config.toml
num_hidden_layers = 13
hidden_size = 192
num_attention_heads = 6
num_key_value_heads = 6
head_dim = 32
intermediate_size = 512
vocab_size = 1024
hidden_act = "swiglu"
norm = "rmsnorm"
norm_place = "pre"
norm_eps = 1e-06
positions = "rope"
rope_theta = 10000.0
rope_fraction = 0.75
qk_norm = false
attn_scale = 0.177
bias = "qkv"
tie_word_embeddings = false
parallel_block = false
init = "uniform"
init_std_qkv = 0.0303
init_std_o = 0.0303
init_std_up = 0.0303
init_std_down = 0.0
optimizer = "muon_variant"
learning_rate = 0.00568
lr_mult_qkv = 0.7
lr_mult_down = 0.7
beta1 = 0.93
lr_head = 0.0072
max_grad_norm = 1.0
warmup_steps = 200
schedule = "wsd"
decay_fraction = 1.0
decay_shape = "linear"
final_lr_fraction = 0.1
batch_tokens = 16384
max_seq_len = 1024
doc_mask = true
train_tokens = 150700000
max_steps = 9198
dataset = "wikipedia_en"
Each number is 500 + 40 x the weight over its row's rms, rounded and kept within 0 to 999. Layers, rows and columns count from 0. Numbers have three digits each. The size before them is the row's rms in percent of the matrix's.

# up: layer 3 MLP up, 512x192, rms 0.103, rows 154-199, columns 96-191
# down: layer 3 MLP down (transposed), 512x192, rms 0.0249, rows 154-199, columns 96-191
# gate: layer 3 MLP gate, 512x192, rms 0.102, rows 155-200, columns 96-191
up154 105:453496449518454493481489547493462551412502518417460494460486452485536491433518501538516402418465479462446481543525464518546573581537500570513464459451481472491533445456381494495455511533523532554447500502445476461468459467591518574490489528460468534410499545451487436508447507514507461528
down154 112:495575481477537472516478436461545474512491510488570475572517567524439504531507465573449589498486483537498546497545544538472511553504544599539531417517423555528469531486494484512491511452502460503565537557504603460438583481515540495460560510513509515463476539541559495518536485510441534465
gate155 104:396494498511481448533474470543542517575475497504474499515540469455457467478507534562469515510467504461559490530459558464489506485529542472490524477482462515484457514580461455441521461586464504502531438413470499491514480513593534520534528519480485548454487519398465527548458572527459445521
up155 106:482510433491496556523480508472484464509493472518580508501462528511466535530431490443491481503539467522419434443509442564434539472569402473503465518467505518521514497460524513552490536514532472484448496505561511446519511453458536489572490474429551471475468478547476452496514533504516519469
down155 085:506520438504532460525530454536499542545499453549484484538539475560484496486540469477529525564446440422519472468475516485477542510541544463536556522455514414490461527418494443540527575564493433458515457426440502480542478474490518499574523465529529535491487520449491486533488545534496438545
gate156 107:548530443529520488500512463516527548534558565589553524492486513523538532399486452529486505501471497495483505597592518405485513498471483493566484459486516585508439507551454520528487451525514541542448524442603432504517481513420499507583463471491500450504537564509511466498489503480467540417
up156 101:458450518496488483522522515501485462420503565490520498446453437480533530517512510528491532511462510549405460498454472476457471465526499478556484494453479463532507436471520473499523470428460527572599549487523524441544532521498500492467534625496534504464471522527509467494456489559458525561
down156 094:487503565521536492506507438575531537483565446493552551465479554466497523518573512421423521485419468524438449501474471540435542424518534499465477509515483478466497488487447512522500469502496501547440440504537525418454464517482472433503451544505507562464436497572482456524585482487467498559
gate157 097:502475462482528481433506516532447545465540440484493527495514495504485520488497485450532492473475613568574464524476473495450441437580445491513457561516501520495485495408517475545458457505500477403511551517466501440463479526528486507457468581481552455526559525445508425507505569529490532473
up157 097:542458516567516531497501567421542565568453497570511508454528511468499518481453509552490551501453449444497516519561574519544484522517485515505579432440549487549582517523483565489485555507493498554511408474553444547464488501512498485552520469525469547509486503567494501522531455430480465516
down157 080:547534451509434467457464510505516562455447451541451465594475514494497489504490520448461490452549545539496506472561512469493478515519511577506432519484403442540439510484535462454478430507482492475464525542461486554522473510551522470474504471503488564566515535493424474537488531486523572564
gate158 104:472480499506504483465588491484505537483580527482565452430523498550487561478413463480458551538472523398550547502520494538486468553464537457541477521505506488436597490555464454510512490485455500486511503533580598514512502493489537447541584467472565439524450480465559518525514477534514461524
up158 103:466500484467467486437514538444532513513463548478479406505523515549531566484589489415514503527541475554521536518500528475530494543591553507509489485513489475480479576482454563592484508540529562461572538511436512482444520542575544574537660526482512468494468534520477518477433506469490469478
down158 108:497590465554524474564567472414528539556466490559517478483500528441481407508505526521499574486499528468451512532498494480454460402489487469432494507498520498478416486444492508494419505485476514462533442531534515516495453476509482546496481557528470486450473469472562442559559462477498588493
gate159 106:530563513506603514509386463507523456569484475575543521507511524476459506476466464462524490524506523500508551460518461486522494473436555476545567501496443540441524491509597542505483452602489503495456479490435580535500477463475524441601466500492538480436548478483479492539474455469491477434
up159 101:478478540517559541474480478504448464476479504544501470560548484521473485496571472470489468493467548562492563454545429462464456511485482465493511486551440438560492551467536510515432477493534514496499559529524471491522455514505402468545493449531460518526516535539518509539485507474473514460
down159 108:465535462488483492487516507516518497501514517579538506505521521566550529471482496454409540534536418477481544542504516500456498416483481571459484476506541544428492472504454495520486585496464484463463466439542603568464486463474602468466459484464556508485512506437499509428422475481522423495
gate160 097:460486395498431515503459383531485572499526535533446551475472573462517520531478480498481482588455491522398488444492481561424475575504439462473413471548394515500505456482477487510543515503539479449509489501513522412529538447482501479508530529438505478550442568536481506513522567589549505495
up160 097:457497530496498472430507480515520532526519518503506443468512576492472541442505522480546427558400477468453510510495496488494468524473431512496508491456486489484445508530474478541510485525494490482496451509540523419559501389431529514540488467463441436469487564491528449545542480476547555465
down160 111:517541533452510471518530502521531553447453436550571558578475467438475475503499470521474529514483567545491471524405437478488502537455539553507493526546511465532519511461452508443466445423494505482515546522445532485450489554489487536497511490428492558586444464516504576438575490512480418513
gate161 105:572537539487533457503529475532509463572516427483471531533476469457482468468497544533516492476471457519509519540421472507535532482457554517515467494520491556530561515478537546432462568551473435526545481458488467553493429446464499477509513524448551487481494549541486513446565572533560528488
up161 107:547532480509398498520514504547501503500521435426519517556421480463402489514517491512510566508480467538444537516467473539565539522471511442528404472509500484428493517392531453474542557558468570526461461515514452521532466549496495463445556485488522513491404479536560483460523504460554496500
down161 098:493556431526478453535488533570510497526518469496560489472466512512485481432458550583479515444451401571479522496467525423555465563523504463510517552518532448537480474493548558451444478519511524508508510496628579526511436509481504510467492529448500490482478505493505531531516444463510464472
gate162 105:591537502527480504480459481479481500555518501506531525501555520522489529523495467542444533468465520509461533577509529499494508559524476523459471535515522435415505429497503563396509476517474511519504425418512507475540590437514481480498571574428514433477577497491531435507485533429572471537
up162 105:539496426492482547427481465532441538518491493492450505521504476495418483495513506497462507471540506551545522535467547545566495503467456532505452484500498463461436448445459517501544528471502511471556438476532496463567469482534565547465485433408505456469466509480504430474453561443513491503
down162 122:506523522505536561486574499558538548517499474488538545504538399506445482522567509522498533511498520540445478490504504488528550515547441465491491488458533462447547468524515498456434498476536478515565526525505511482571512451487491497494524535490502575485450597481485563453602528525508468497
gate163 103:470544502483432555428540520514543551549509485516477537492562470515519547449412529520452497487517468488510504568537446557438471502560460434478501555488532568509466515581526514479446502517524491448481447548542493411494439506493453498482477504501441514547562556524510449464486478464481501473
up163 100:511590478540461546476495507527525473509528496492445512501517502537513485462445477544462521484476474481598492508515501547479486575531560503445520485515627539502526505641537507515474445448540415485528474561506534446473468543525453491526512466489484549532472534497503503484465550488462527497
down163 103:472462516479507398506490498483495538483503477499509505464483495506477427511542558479546507570508529565432486500451560425574542473508517479584523452448507528522476474346472482478547530508479544514504559444528448570521503473449519526492481508478508470485517478512508502528588479497505499526
gate164 101:449510484490445518509479454548517425508566537540419507495478541523535459486411483472462519553479504555489571518519463453411451495411497479511470444511465538509497505548489490441454507527575470475454442503555494573516453456501567484548515450459537555529457505426541557540449553516434545499
up164 101:500541491541501473498493489528514540444436523495542445583490508525535486545556455589456528487551534549475503458471472543431513464540518515535565475500466512469477520452557486495447491492471466524488429522431443527529475466535517548528528492537485412457495450523467501451501544489479478487
down164 093:606460529487488557474512411501460465471510503420477516464451481515489513483513554490502459555489570508496550605496548605506522482467470543544497583481436529463501456489572527498434465551492496511525517467536475487504476494534474505477510518474509449494470528403552543533499542457474542432
gate165 107:513398510546513542555456542416439509418508478479511545492583423512492511531516497474569451490486515485441503521539505528566487502582512482574457529468558543527566472509513589494541483524495440556512531451514497487484466487523469511492486480459560526423508538517499507565448501470478431539
up165 100:571474473513511481454495470520501433511464470484443521504553501442505547487515529437494488471480497516438495482467470534526566457577414518495479464524512484476427530546484482419543485440417503491480574509518460467439580448439465519592542453553484440519454554513545531442509551537496537542
down165 098:471540477527468499514518493478540523525474516540513515448434490478506500516569499489509534503479511504549530509453497473468541486414554602455574502563444527580470490501503522487519438455511456438489432526531537554625543459459488477535578552496473515494549533490538470469522516467459467497
gate166 106:585478456482544570463471479434552490457496460530483501556501519503587487540516493506571542531505545547434508457539523537556502592504493495404493480475499537561471479487519461499501541511465514509562510539576510459514539463465514505554532478493449508554541437372547433456443473434496496517
up166 109:455439513503554504519587496459571522511464485558573529520481545531556503498460521551566484568541533452529496486437439472493504422456579444504507554504447484491514496582530517455481538480473561519577452458490496484409496496566476519496509468501504492573492464552467565522488472571414487427
down166 118:507471514509541484489557486545481498460444499472455421459532536540537471488571519523489512530515456525486485482509476558569470547387548532547468526467519472500491501523508530539534440492530489496474432507480492546550417524533439496396525514508494504540445527444505472482474562489448469490
gate167 105:520450523474489563482446463506490443460486515552465604419463430485501531570461488463460507472495430552469417476526455455531529487491448504518455529417508462502504538538468514487532490505516469446556464556564527492517473489489542462470559538570558527503494540477480514505502484519495528498
up167 105:489493540418536512478465445543533563534512493451478596455468485481535556529547495517473488537501523504505464450512463489484549497550393431417495577510490537546516481455562534457490443513494498453523475545553441530539492473520545428507564505547518535542484511503572494489487428507530437513
down167 097:484530518493491508448533523414498418539481498465518495505465460526461449511501506545454466554542526504541484425559493483559433410521480488507511508548509542482480504486533558578496499534433526420470540527552547473458549526561478460572474505521463482453496565558516528435443522434542504497
gate168 103:572578515470545504517439484479503513533506488566539548472492543541542502546436508570521499478493479495556467437558438526474472483490467470456450550450513419506538579472484530511500509499446475528514408476464533479536544476482552479518458505492505530595526627462463437522526470485475539491
up168 104:537485509564556515505482543504454521558492532531588547506544510532513571442455502522508549488460479518462442474447461459522518495490476433514500521500533499481480487544516563464474456521526532491536517434505486532503514514505495557494577517494505465479591406458525466598481504514503463484
down168 083:476547516461614531513523450469498515592472480439467490503467537580480497500502621475521460474411482491544502469518462514485516547454454472515463477480487469593501511501564501503433542550492498471517387489446506475493442529573488449459496576561523539497511572447498454598473520518458519449
gate169 095:497576492565518511532448496515520514492499484495523482582464485438496507482503525405550571476559544490562555494518465535415492496495583512563579544439596543546532471526529496434554525486482482475444443514574477478495602431520468537520510531549486446546544475515478511526461495555486490568
up169 099:473617527522571577598503475451549462442453523479471443544507453446444511460490532474506523452532500491554533472504476460547485519490566473541558510456543508472547477530492461466556530505415520486477419523557494529464556426543551563548532512568504510505462488460433511533530491541490520527
down169 122:462465506436480520435524507515505479517492467510513483429511528477540491581514500567487472479356565523457507512490509497551447503508478572503441476630600514504443505507486532526518469447516554497511503558515498520520420604472517528463490434458470601463488502532503534498483515456526451514
gate170 103:480518560569417572506517495473461539491487456545447464474509554462514480461531528513519471469482471473495446524513450511479414502483527508519493511527486522523582508471482586496436575520469473533512483463524526469510482471463533443483526500421456552482557515420504484549443488505477572578
up170 095:460487509470496388494473445545509509497477543482484529468515522482506544505530450476560522549502421535462568538488486542523490516454449495552490511492571441473449465587559526487558511477608462441480480490496525543510446492490488428476579535530525470456510498526528494496499499446570425481
down170 112:472493504464540518486494559580507448547490488531562543479404485503529523501503445511460460511451490549560517499489475494539470549553503527496526501500456558468506528557531480485496444526490476492589511489516529486572468475454446459474527467524478479434575535531448437520520469559612489549
gate171 099:505438513524528505497495473511463481514453568524510493539459443529492457451457500540414485443504464519524518526512427567461517512545494438531485473531506466442503524576475474532476528487489546467514582574508405517459466568487514538548534538477496507522537549446495579476484598537438467550
up171 095:473576499511468567475479394499510536513522528432554467522465549518499567462478442460458402533554512512521459424463563463509470492446440475502395462533499554479439497538473481551524431464533387473471486467513438519555427467454474435538481463515414496524474446546502563495438519472510514497
down171 076:474509529561483468527533508534499439607403497447482564534473489516467524468450511496470437508512401484490486481495514527521528469488462494509526468484562549482460458441490485546419483552470619475520524452481453479564577525458399472548526503519481465496495468496498539442448500553491487476
gate172 092:510519485532451497454502605485512512454507508537435496471553537505453575468521508484519513520471490502546482599439443518501578543436552475501562542555504517526499419452502481459458512459560444443421392482488453549474473448523485478494516466517484501421510513531502480465488531499461571524
up172 096:507552471526508546482413462511517526550586486544452527556480459520525521423441554500509541537516533506420482469476505492496544501464561573468470501537463448454449433472548460495512467491523458476474519466544508555492521421533490459527466478539525568524589485485473516538462479495521552488
down172 086:500490535474453495480503507432467438480500455453608517494466542463547467491528442564453548491461514555496469505474456503426451516534501515513582493492620498536513446506454512460448562489507553492471533525444475509471492568533498554481515512462454440484509487534560393460562530503470522598
gate173 100:501503451535429495421473569483483486476527520532526471495548421491483535511464498475528409526474443504554511421455517468462504472449504513441515484484457511459546548481452410459477598521490489464529494472469484517435453569447556485522521461507502454533544442515547520509515465501529531438
up173 096:534503501501577478540504545574533488523534482543492521508534589556382512515558494482450524492529537452502481552519492524520511505571495509533478506516485482523498443544527451499571472496478539462459475447509508560544525452574464482468551480543515497499530508512473443478447559457506468470
down173 096:559482502481605484565503497527503489574547492487471488527504476480474499457486527463559519449478511517527481482544523487545628446535592449479527504463414494469465557474526504503548541540483516526513485461507484513556440558569527501428475507385502498489469463490494490508446518473423594489
gate174 069:532537526489446486527501482468497471486507421558434479491557515551512493491507478517549523464460507609511429464525497529553444492517524505506484460575520585516491433564559466505566424552453438477530518519534596520407531476489537500510476509509441554380453630512506542488475526476525468543
up174 083:513442484495522487537499544472500475530454557459501513429468511563501517479431489441524543571506385498515434505476535487490534531400466558457499504544517527511475581401462511469526481514533467523496558554471496511491445510494559544526419572486559484527524448497585523534522503529501520430
down174 121:518561486505510534461503483524454532462528505519519482592527488438454454533553509509472490481527534454520508531521473444456537463591530436566518546425436412470518480522521476527464581505505527480532430416518472477535492504529411470477562469495491481527494524495441438471506483488464494498
gate175 098:473539510519501503496495479474449501570565491471451477500524554580497512526425492500504466532482591535492499428487477499556516421503504397457520557517548438509470482558551473468497454419480530497464456489508466535472545475515530477521527484489508500556468541517523497470497553480482509536
up175 095:459526511487491505503524446493570477500448514517529520462511485482478500518499491514436453507505452481439457480497560501453485554513459552505492480387445491492544510440468523588529480546498516428504524458476518493547465502534497503540529484511510517515478425498514416498499420444489568502
down175 090:520461435503568492482552571485497520511514517508462516475474527536482450541481488491518390465558577550474437444447529472552456464570445494559573540488556532484532497503515441537482467489498489502482463513515525584540528452441460573507532523491564488500476436475426488525512501492520523564
gate176 099:560489503455495440534474513548540516421474514534529549533471457501496493481467533543497563433454474507473542483525506416498476532451495554534466537493479445445558497558537550568543555510451486532467558504477495427525509482582548500485486533497514500488463429505492506457472523489490548511
up176 104:545486494553640509536559483491484489475420465558510509539506484465488459549423478551526492538535482446452489447486560522508542436525515537500486548492508473541609480544524535464510493451459480497514508451545489447489553464504416454549525529472523543470563523412468490498516516495465429429
down176 099:527494445432444559528507532519532541454565524434426452512489478564467503457493506448502434487499520487518519480492496511458421475585481523511524511495452512484455496470528484574547508571504498496507463555452495498497466517468497598445536460478441459582461475522544511480483550448487560553
gate177 094:471528563545512510491521550475493499542441507467478549427489484468518490575466531480499545523523502554526486434453472545534590434445421522453532506495434527570505438432465467462504535490481562469544544543500433494471421576461507492491561506479565471495501476504550521534509509473508434489
up177 094:456424490515542561479477474558469490485533461577538555427430477544474487500476494489502534493542458501446514428491471545539539514410484491487491544550478523548540420494430543545489484485456464450575500487431546496535418481490527471459530496448502553467489479446517500585505481556506441532
down177 090:572463502513426557511514531478485465590468494431435475420457445465539448565467498519523516536582506548512514568432495447564478483497416509461526471504464510472505493538506511458486515471529519404560616516470408515480536595509529542469502460513526495481503501520540549480559525451508487526
gate178 089:501531482591454457460505495528514404488547492562538446507500498493489457497459537439514513502517488560501413491520516430501485541452437564503486474517474599519390522462515479566566478487526470430493521538499494561471493476487493491465499504517447533506486463464476544517525530442535517455
up178 112:444524509532433522516526442543517492534492452521552470500426515506537513520500478510504544491539513499511504449485512410498501498445467478504537585484438565476479415509532550455523543486530513499418503487543527540517562515523471432463479436472482499516473550548511519501505414497551589484
down178 101:507500482496517500547517455519527534505456474457495561460459491503585586528474479522526473497481541509434501513476491482491498489452518436450473582490498546463562414488466517437459559497512530514445468430517497496535574517551490470495467454493533497508419515566521491478561467559567549511
gate179 084:453482585497563453500504533467479461487471541513549471487513466443574518514395597484486547573433502475478579428544503483491482518543433444544494503452479522589509513431537520482434444543493537473525533547459516526522460534438491473515508485460533502521454453479490483475486490564502531458
up179 086:469481489604523500461518473478473496528513479527484461477542466539555595421438526502486591597478465583414532426490494547554467573504452492540510499496486461529513480475535515442507463486469451448472539473504502458499451512449483518476456461482539463474507490520553483524457443500468520478
down179 106:509522439575471501561555480553564530498514388540499478397510476536487581455537469541507502441498465620455457530468504574558461519453514561479484475617568532494558462505518500446545515448471364518478473484493540457488562482568514544523517481539489501472554499541535531531460496493525500477
gate180 109:500509470584474438441460539551528535484505549562512557583471525540436591500528488519490554527541526475499497569464537477460486483480564496536451459489563496491531482541556528506472475506513439432439419501523468607479553539478511504477483478508524464474536460458498448607395491537550540531
up180 094:520491584488452446533498442466434472461526531507450477560497488478508521546517547525514480507461493508512540495475440441488433520486537514497422474458577441564516525551477605545457428437463505509529474513490451564482579487501573535472499532525477472501396533453509497472486424532447508514
down180 087:542523443447471502517533520531461534518486424559474495484455534457576454515508465469533526485457442487543515466483473531506463518500549453421504559509496496518429559505499469442531518543488566599475482486540509467415543493528554533526574440507448461511493570433484555467460423545532463477
gate181 101:523517546453530480505492531540468587515453496522513544479498537529537532474522552482512475511510494520478472532591559455477518460480511564413515478531432415506497513455526427431516469471511515522489508506578517469535515504545510558541553476520536551454519499422535532472530505481537539540
up181 097:610559533440483572502413463438504491491512451560422538478550529540513517556613507465525491530559463457495469458564511478468513519495544524553607524509498524531476481456585522541482454485469493465490506500541483490496549503514483485558496499563471495422523476522544567465504476444506477553
down181 104:479462484482530430498508512483501524483515519488531495538535403485526500485507451479518547540476498517457461432478483539517459521555455471501542465466500479472528462520530565561439466501542476482505459599455539523538501522450490537482438462417509434477459467549487450539481495537495497524
gate182 101:530513467468492501552524460489487531427512502524543522509483535562442540483588473484468465486471491462504445549472516571468534544527420543508455489434481515538483519520480443510486487507560460439424513509528399554473485469487517464493546431464490553450556477507612522547514527502523499525
up182 102:519461513440444389512502479436461446489497463483435407518505440525551453519440504469522537496517458515497486423547521467517452511455486479477549416440515497514451547463502533543427489503440513515582479540477532510459559606447514507532509507479527471563428492522470486496479430498443436549
down182 085:488577438481485458547508502474487527526554467576478448498499486490474513490410520503437537499503498535468503510490478561507474480541444483569492512466521460495502502463557498491545558440449454483477623531550505515455504522512476544507545537515486497499501523418484556525493493413557455475
gate183 100:546528509439517471412499572537513519518474556481498487471482504472494477445470527484501499494508502584532487521495499488538512437523523531487559489494532514488514409536494476525491440543467523407570521445512562506515478509419501529623490507476479470583514486443469391510555485527571529578
up183 097:491458517505564509565489521434528452545507496516538464491448496491559482498452521506509559524376396449529485471529433479501513532527406418481519530527548465559580549464489476521445481498511443442486501512525492544484513501450515487514550483507494507490508515503478444567530506520503508492
down183 110:542545470463497552500490547547451546507469560488570455450498487528449509504545497465455487493488501529518434402491436439523482521512563493528496462451445478481425471488596424446522491478557475479473512467516563590525523436512504480490479492499560538499499471474597499517481569472525498512
gate184 096:490453564531478466514531480449537468490546548556508468397502499463466504477496543479559561543467521453461538488507546531494501517496500499528523534561534498554450409558507431422535484495438508489553484550519547543533454478457575411471512501507602583507486466457446480486511548507475517515
up184 098:547481462439445532462449534522545475511471494459482510458546513520507463463543498543477508471542416511517431531454533526523509537533499504464487510481479461433530528458486633493454463503538497453499475482479502431471503476506418525489471489478458472518534509547487526548518460447525501537
down184 118:571498434479441528456511501502440522455470509381530483575518533549495520527475464486522476530524532463496557481523486456452453423475557471537480467450426435491506543504507573525518533506552514516499459461488441545446506499516536493487523482555479442449455502525502519516503501540523515547
gate185 094:530449513520562463538494469496506538551484516494455524533478472481495584519440506533557546498464530488517491462450498452467463444547503478505489535436480508489540522551465521458490472496474485572468520467493447494452527421474499488502528559487526459519399496441520487510576481467500512539
up185 104:489590533491442596486501512510451490450531407453506443549515426446499494511450480578438477480540492451482535482535487485550454519473529523512440444530502411467509447455462532500533534602473498507496449534471480483572437546502459538479534468495465550479432453477571488544523490499526584480
down185 086:512486473547566505475494483439583494486481545528504480531474429508488549445484455580512469458516509407489397531494498465542449470517531482527429439565449419592498458471490534466543472586511505524531475446493566465524493454435472546496525506547474529503496523480499514507482454481490521513
gate186 101:480466502430539526483481512532449468519504545513476513468485471581499486462520522551442460512417502578487523476447552481486441434520555434532477480460384474496524555523478495529441524596502521526569400444460478581554486511490498537448494525518487467484506485536480504431534438570532494462
up186 109:483556507473536466422519462455510465581487463548499435475450531517505525480520526500501476490489433490542508494564518528486530488465466502466461471418572483499513424488545392502555469406544429476542514519507452429574534528499482513447543423516482506522553571534453475554415457448464488477
down186 111:483531599478518456501483528471530500574435525540499526494434543497449511483467523474488468503467566394531494474536502472500486568493495476482524517483518559534510497429516479523521527474541491542496439453469507395505469466517480497448526449438513484483539515581500459535405467546445484476
gate187 100:550463572465549494442460445562572497500501454486438482504560486577449448489452504471529506523476564473471514482551534462508432457535484522490490458509430531485475515478496471563618452539452517514519531456500485527496563524477551473507518500556547535505461498509518509446498558453500519507
up187 100:470466497449528529534506449553410449477543486525581460494397461427537477436485502460499489505456467489539510544528509538507474468494464523477492474535479489544535510457505551549423482480484524502444516531555533496463551530504462521539523513463540566552498582562460495472528439536500555443
down187 099:537476477505498465497447436578494494501511515513493515521472497533488463508465605454514447522487477500399428535586529478501518535522479463541516516509426634477482551470493495579577527541562552441479603505481488456486479468448422506502477464506475526516448516521501499495516496434554505547
gate188 100:470559532461442548491456412464530476464547498517488505517481423503488492544467463486523517512494573512458421487494508529488486481502406517469537471474468483470482407551455513540531446516463555433473467453523497483477583462466528490474430539486571484579447478449548516455425487525483508480
up188 098:493559459461517559478529504418459452543458525518510482515498484434509540477478479431544473471501534490491432523521536534505513437556437570466532479519494515465485465556477545549539540401497527449490509517564496496455576427495526489503446546492583451496489476452574492431475481518520552499
down188 109:445511503524536457476538553426443500508440481514500473540523567506515428400509475516464504508451456505469550499484451503495535577538550556566481537541552515554535564453570463508475517537511446513497481562474520517509486490535431461483540475520466502468527502545479471544540507474579551488
gate189 096:469465466566485527530542521531565406506558474451478481523527501460439501435542514494494533468470494463465501428450505490433457493512486492508486537508513521544420507538540460517484485473535420411489404500508448574500528521509525558559557587510526485468494455490485560528477428468457454522
up189 095:477414504522503502477502529519516492482482468407461577503527531444488522549557532492512467515425494495409502503448557415479515495493491552485501448472502438550395518495525479553529498436484549490535427494445483494527475463475512580525510563590490523489522411540448534539462519485496474489
down189 124:501533524470514520518510489465450576441539523530534466453466526526466433461485510523497524480540482510563460521529473601517481445496459484544532536498535542443586457514466559477508511542482477490462511525492582471529477516516468465435508447442530485514469497505571438517538494522580551486
gate190 097:411388520504518486530427466486527517530507441552511435495496480507499464401472495436487475490452579489431465475543551378482516500494439459460482494480442509503527486528534479544452425531414499487530474455474551506518491542478524497467460518487452464481490431511476505539567500482530516540
up190 099:468579476433502525441560505546540504519534526559501497452467483461472540528477533484549491493546432546515557488499490552563412472401538431508515515525502495508410558454546484525481576479565474488478446472506386450565470490502482483477490523494483505537437543488547499484537496485469505466
down190 096:537496499498384561386518489544545493450479533572468571515520498376526491500522497490523514452511527555515522549470505458521511501431549366494462522482454492484459457481568423486495541541515504461414439470524514466543494501454490490495525573543453464512497527527480497479511520552568509537
gate191 112:444512483500548474545496541569509505540545519474439481447532507477447484545511513502488506512466557526469538522481450506575500523510483514486534544530497397556518500516472464511516513504534516471521509500467502520435516459531480493534479454469542518543514520525462540517599534492545498457
up191 112:538456408462484492436554470441510431529538518511536482467442538517494508543461552471542498503487441533529470529535533497527492516445542483516551504432507538482523512532483414460497518456534516464489562505521499550524529535488518540488481521506559466457534498428512514438405515514544489474
down191 113:496503518428539484473482565496473492481464504474421550494512448512568534571456515482483435504481505526467502388467448525436546511538496511519483497515445445523534553510495586538427532565474518512536444487538442550474491490536502477501468488543443487458482488524504487470538458471510579502
gate192 100:560521488446555521497463476489427519484535592543442574458540516514452590511527529531522414533510467503531575513521488537421478497546526490470503445504461525496456506534522513533536489624520479511505455512528517480527459487528517523474508486474436496511553454487538548557494442456442434420
up192 095:537494580473568533473482491511494488520471504513482457521536447524551481484470607556478559483524530596482531544486531480450490492419527537486535520513451550453510477519560474430518396522515502447585393511435520501500479495543547524526542496540514450529503462481505493571541538482535488499
down192 097:459543448561425475534538513484527578479517422463437445499468473422530457513520444420469562508494472511498481544522447478554496470518461536450506497513567448467551481486539533522504578463496517493431471535470581486449498510455432525483532463411481578446500502447484511471540456529491526498
gate193 092:457540557477581517510485459481452474517506523523532470504505493614484456589493498487444504520466539506600430458498475563544495471561542525508559501539563480464514474551465465490490495437545533454543482495537491395497451450527494516602515507509526527484552504401485507507500520504465479520
up193 110:508513485478512563490525479530509476467433515504493515546463488456508467519462481560511502509508452445491518479473491489534511509505515494517518451436496427582556562445487567560413457590453505527436529485569529521486505488449500473558497619506434436496453459596506551515526518490530536451
down193 090:500502517469589549440486454516451515498424557527443482561456508607464445554453505516490513479522510449483506444498469469553519449531528502494501501476537465515551550474442527569509474516516521495475465495560410463452514445479511499598482607517451465506464459497496545485494594498492468490
gate194 102:482473489482459509507516481455464489487473536464509490495496519486445551461488464528498411450499445456530454469485444531531527563561520505526517558480494535456529487492462517541478597539430555547515443385569512503500556489534489504508500546482411491533501454493524459479443378533508541530
up194 102:581454510529416479430505431489538438478504531525407487474517498524438469541475490442520528455459358506506559451515516441493533568460511518527504478509505592507483480555475515543541528524505515530568513406521527541528502470441471478575444543559465553453523489511504487478528498479536513506
down194 082:535556399524529505475543507521495516559610439558553441532501497558572483496486562531468497478406487513455494557490479532526469431483523487484509590575585435498435496496487498499572557447504520482465510537546479519542492495559408474538505476502563486459530530477470545501516561542459492500
gate195 099:453614516491489481525521463451530549549568510527418466466527525517520465547498505498548531447523524479520506510475461481510627489522503513514493455560527549492553495515520497430494456519508478408531474478442551437492446525486475466440532482466456520435458525476491501511482537546547492553
up195 096:503501516449433477510522477456444505522506470409424465522503502440533392577543509528479525471498508499499516544531512506443519464524501483569426545500493576507424504474514523487508513500426483539503480502513525533571473529465497479410478435521480594458512545508496515436503510503515479512
down195 093:530511516550567482462441531571489567563388524472586502540504499530516545443463527469477456461467491541504500505503498563567512545466442458468524463503498501427531453526553492492532446461511536598494499545418443511487563483510576476534496546471433568505539475580542479470493491472504570447
gate196 103:517472490542522488503475473497526516570544498552441439553478480491478542452493447443428470516441524553433475446467531420490473494481499523422503543484511487482469486517536523476455470478468469532456422369555485415512477502480468542539468569460510484481482508480598524523485500516540529529
up196 097:566484451540550549521434507525462520472543496520620513475471441554456524415477503479511526495560496563460552502526535529535488558479478487472532454443543484478478487514505586545544493520500385504482452402474539486621501494555447443581473524452500488512508495524512430521486498498533462468
down196 117:449499500512504532431457461513443480487550527448538540557531478466538475427495525487578514569419522498477505491519466492446565496466512479458463497465508467530416522491493517454458502568495441457579443382565537491508480499562530450495510546456514527451456531470511512530461441578495502481
gate197 104:491485479519441523445521461471468570466514462431468534498537511470493417524470483533577529508567543452465537427558479552453506532468472488451571486430510533515537461551525559530502544526466546469421483507499435431474451535532472451541506535445563492438506456502449524440440495485430483485
up197 104:535504494462503515450497454531527501471541453418477568556519501528513471479573496485540517460527504444448605499489516461511505542490411527458536462485482539498485471483504540417461507430451554483469447433515509485562459515547452474506445508477450533513630426524513478459472555462485523510
down197 107:415494521517541494516529495460450541506487496497532492480549487474482540532470506442483420517412508490541491516465501520458439493486465538425512595510465485550492494517562423505541521549541499479471536522478481488537464526514569563438441573500560570478391546473515512499469462574486521497
gate198 083:534535451568519547537514531465492504516528535442461534431609529461546549463530466541446500425457520492493543495446438540494467493508480561539553509457567540540551496494491576495465434503448552523491490498487425523552450482566463543509553486422538496504520527477561469487430474543482446515
up198 082:441414432521522502628514478508565553491480459522490480466439544523464513507507521505509502596517464455527554466443475482466485504508583472417489488501421479450518469474477496476490516482526510507406467492489501521551565435492570487527523524443534464473526535457519512502531496482545491562
down198 108:528515581378490500380490467530465446495478513525509490586442473502522476517497484482487513464536567464457474531531537489517487531486411483527474531495492464495482532552554434538516554531486487424564458458509526449465532581458494491490487472529455502476468440512453454511524521503459553433
gate199 100:603547579506455515422454498514483480485521502487529486468446509498443482505452461524536490411472519523616480506533515492518509554503540533505513496501529449434449525551534511526518520510494457510587543470532489530492538468552531451489484504507431468523466498522537548409503485588494537477
up199 100:549501518531431474462491511498463413483509542518530450434514486477425468494460518454535501432533493485518464507469524506540482447552586531551582486436512420427493473528469498583491486469504476614502549564508557510506477467549509469520545516471417491567527523478488488470449542523478503492
down199 102:469484468516606471547568543532505474466458536499486539497546550562475477537442463508458461492494490525527519469552425480528472536537517491505513535499466526478470505440468429480529448494489504531481582536527501418519527435473580458476512592503523482484529499510550482453489524465503507458
gate200 101:524527470581602533471493465494482438517553496519538553431550563433500470461460528500514475553545523511496475525454460529451529532538536527507488553558546501488521499516595485484475545470543506470476468486499485477581414446537522521551489452481518481510478491445541544513502584525463456524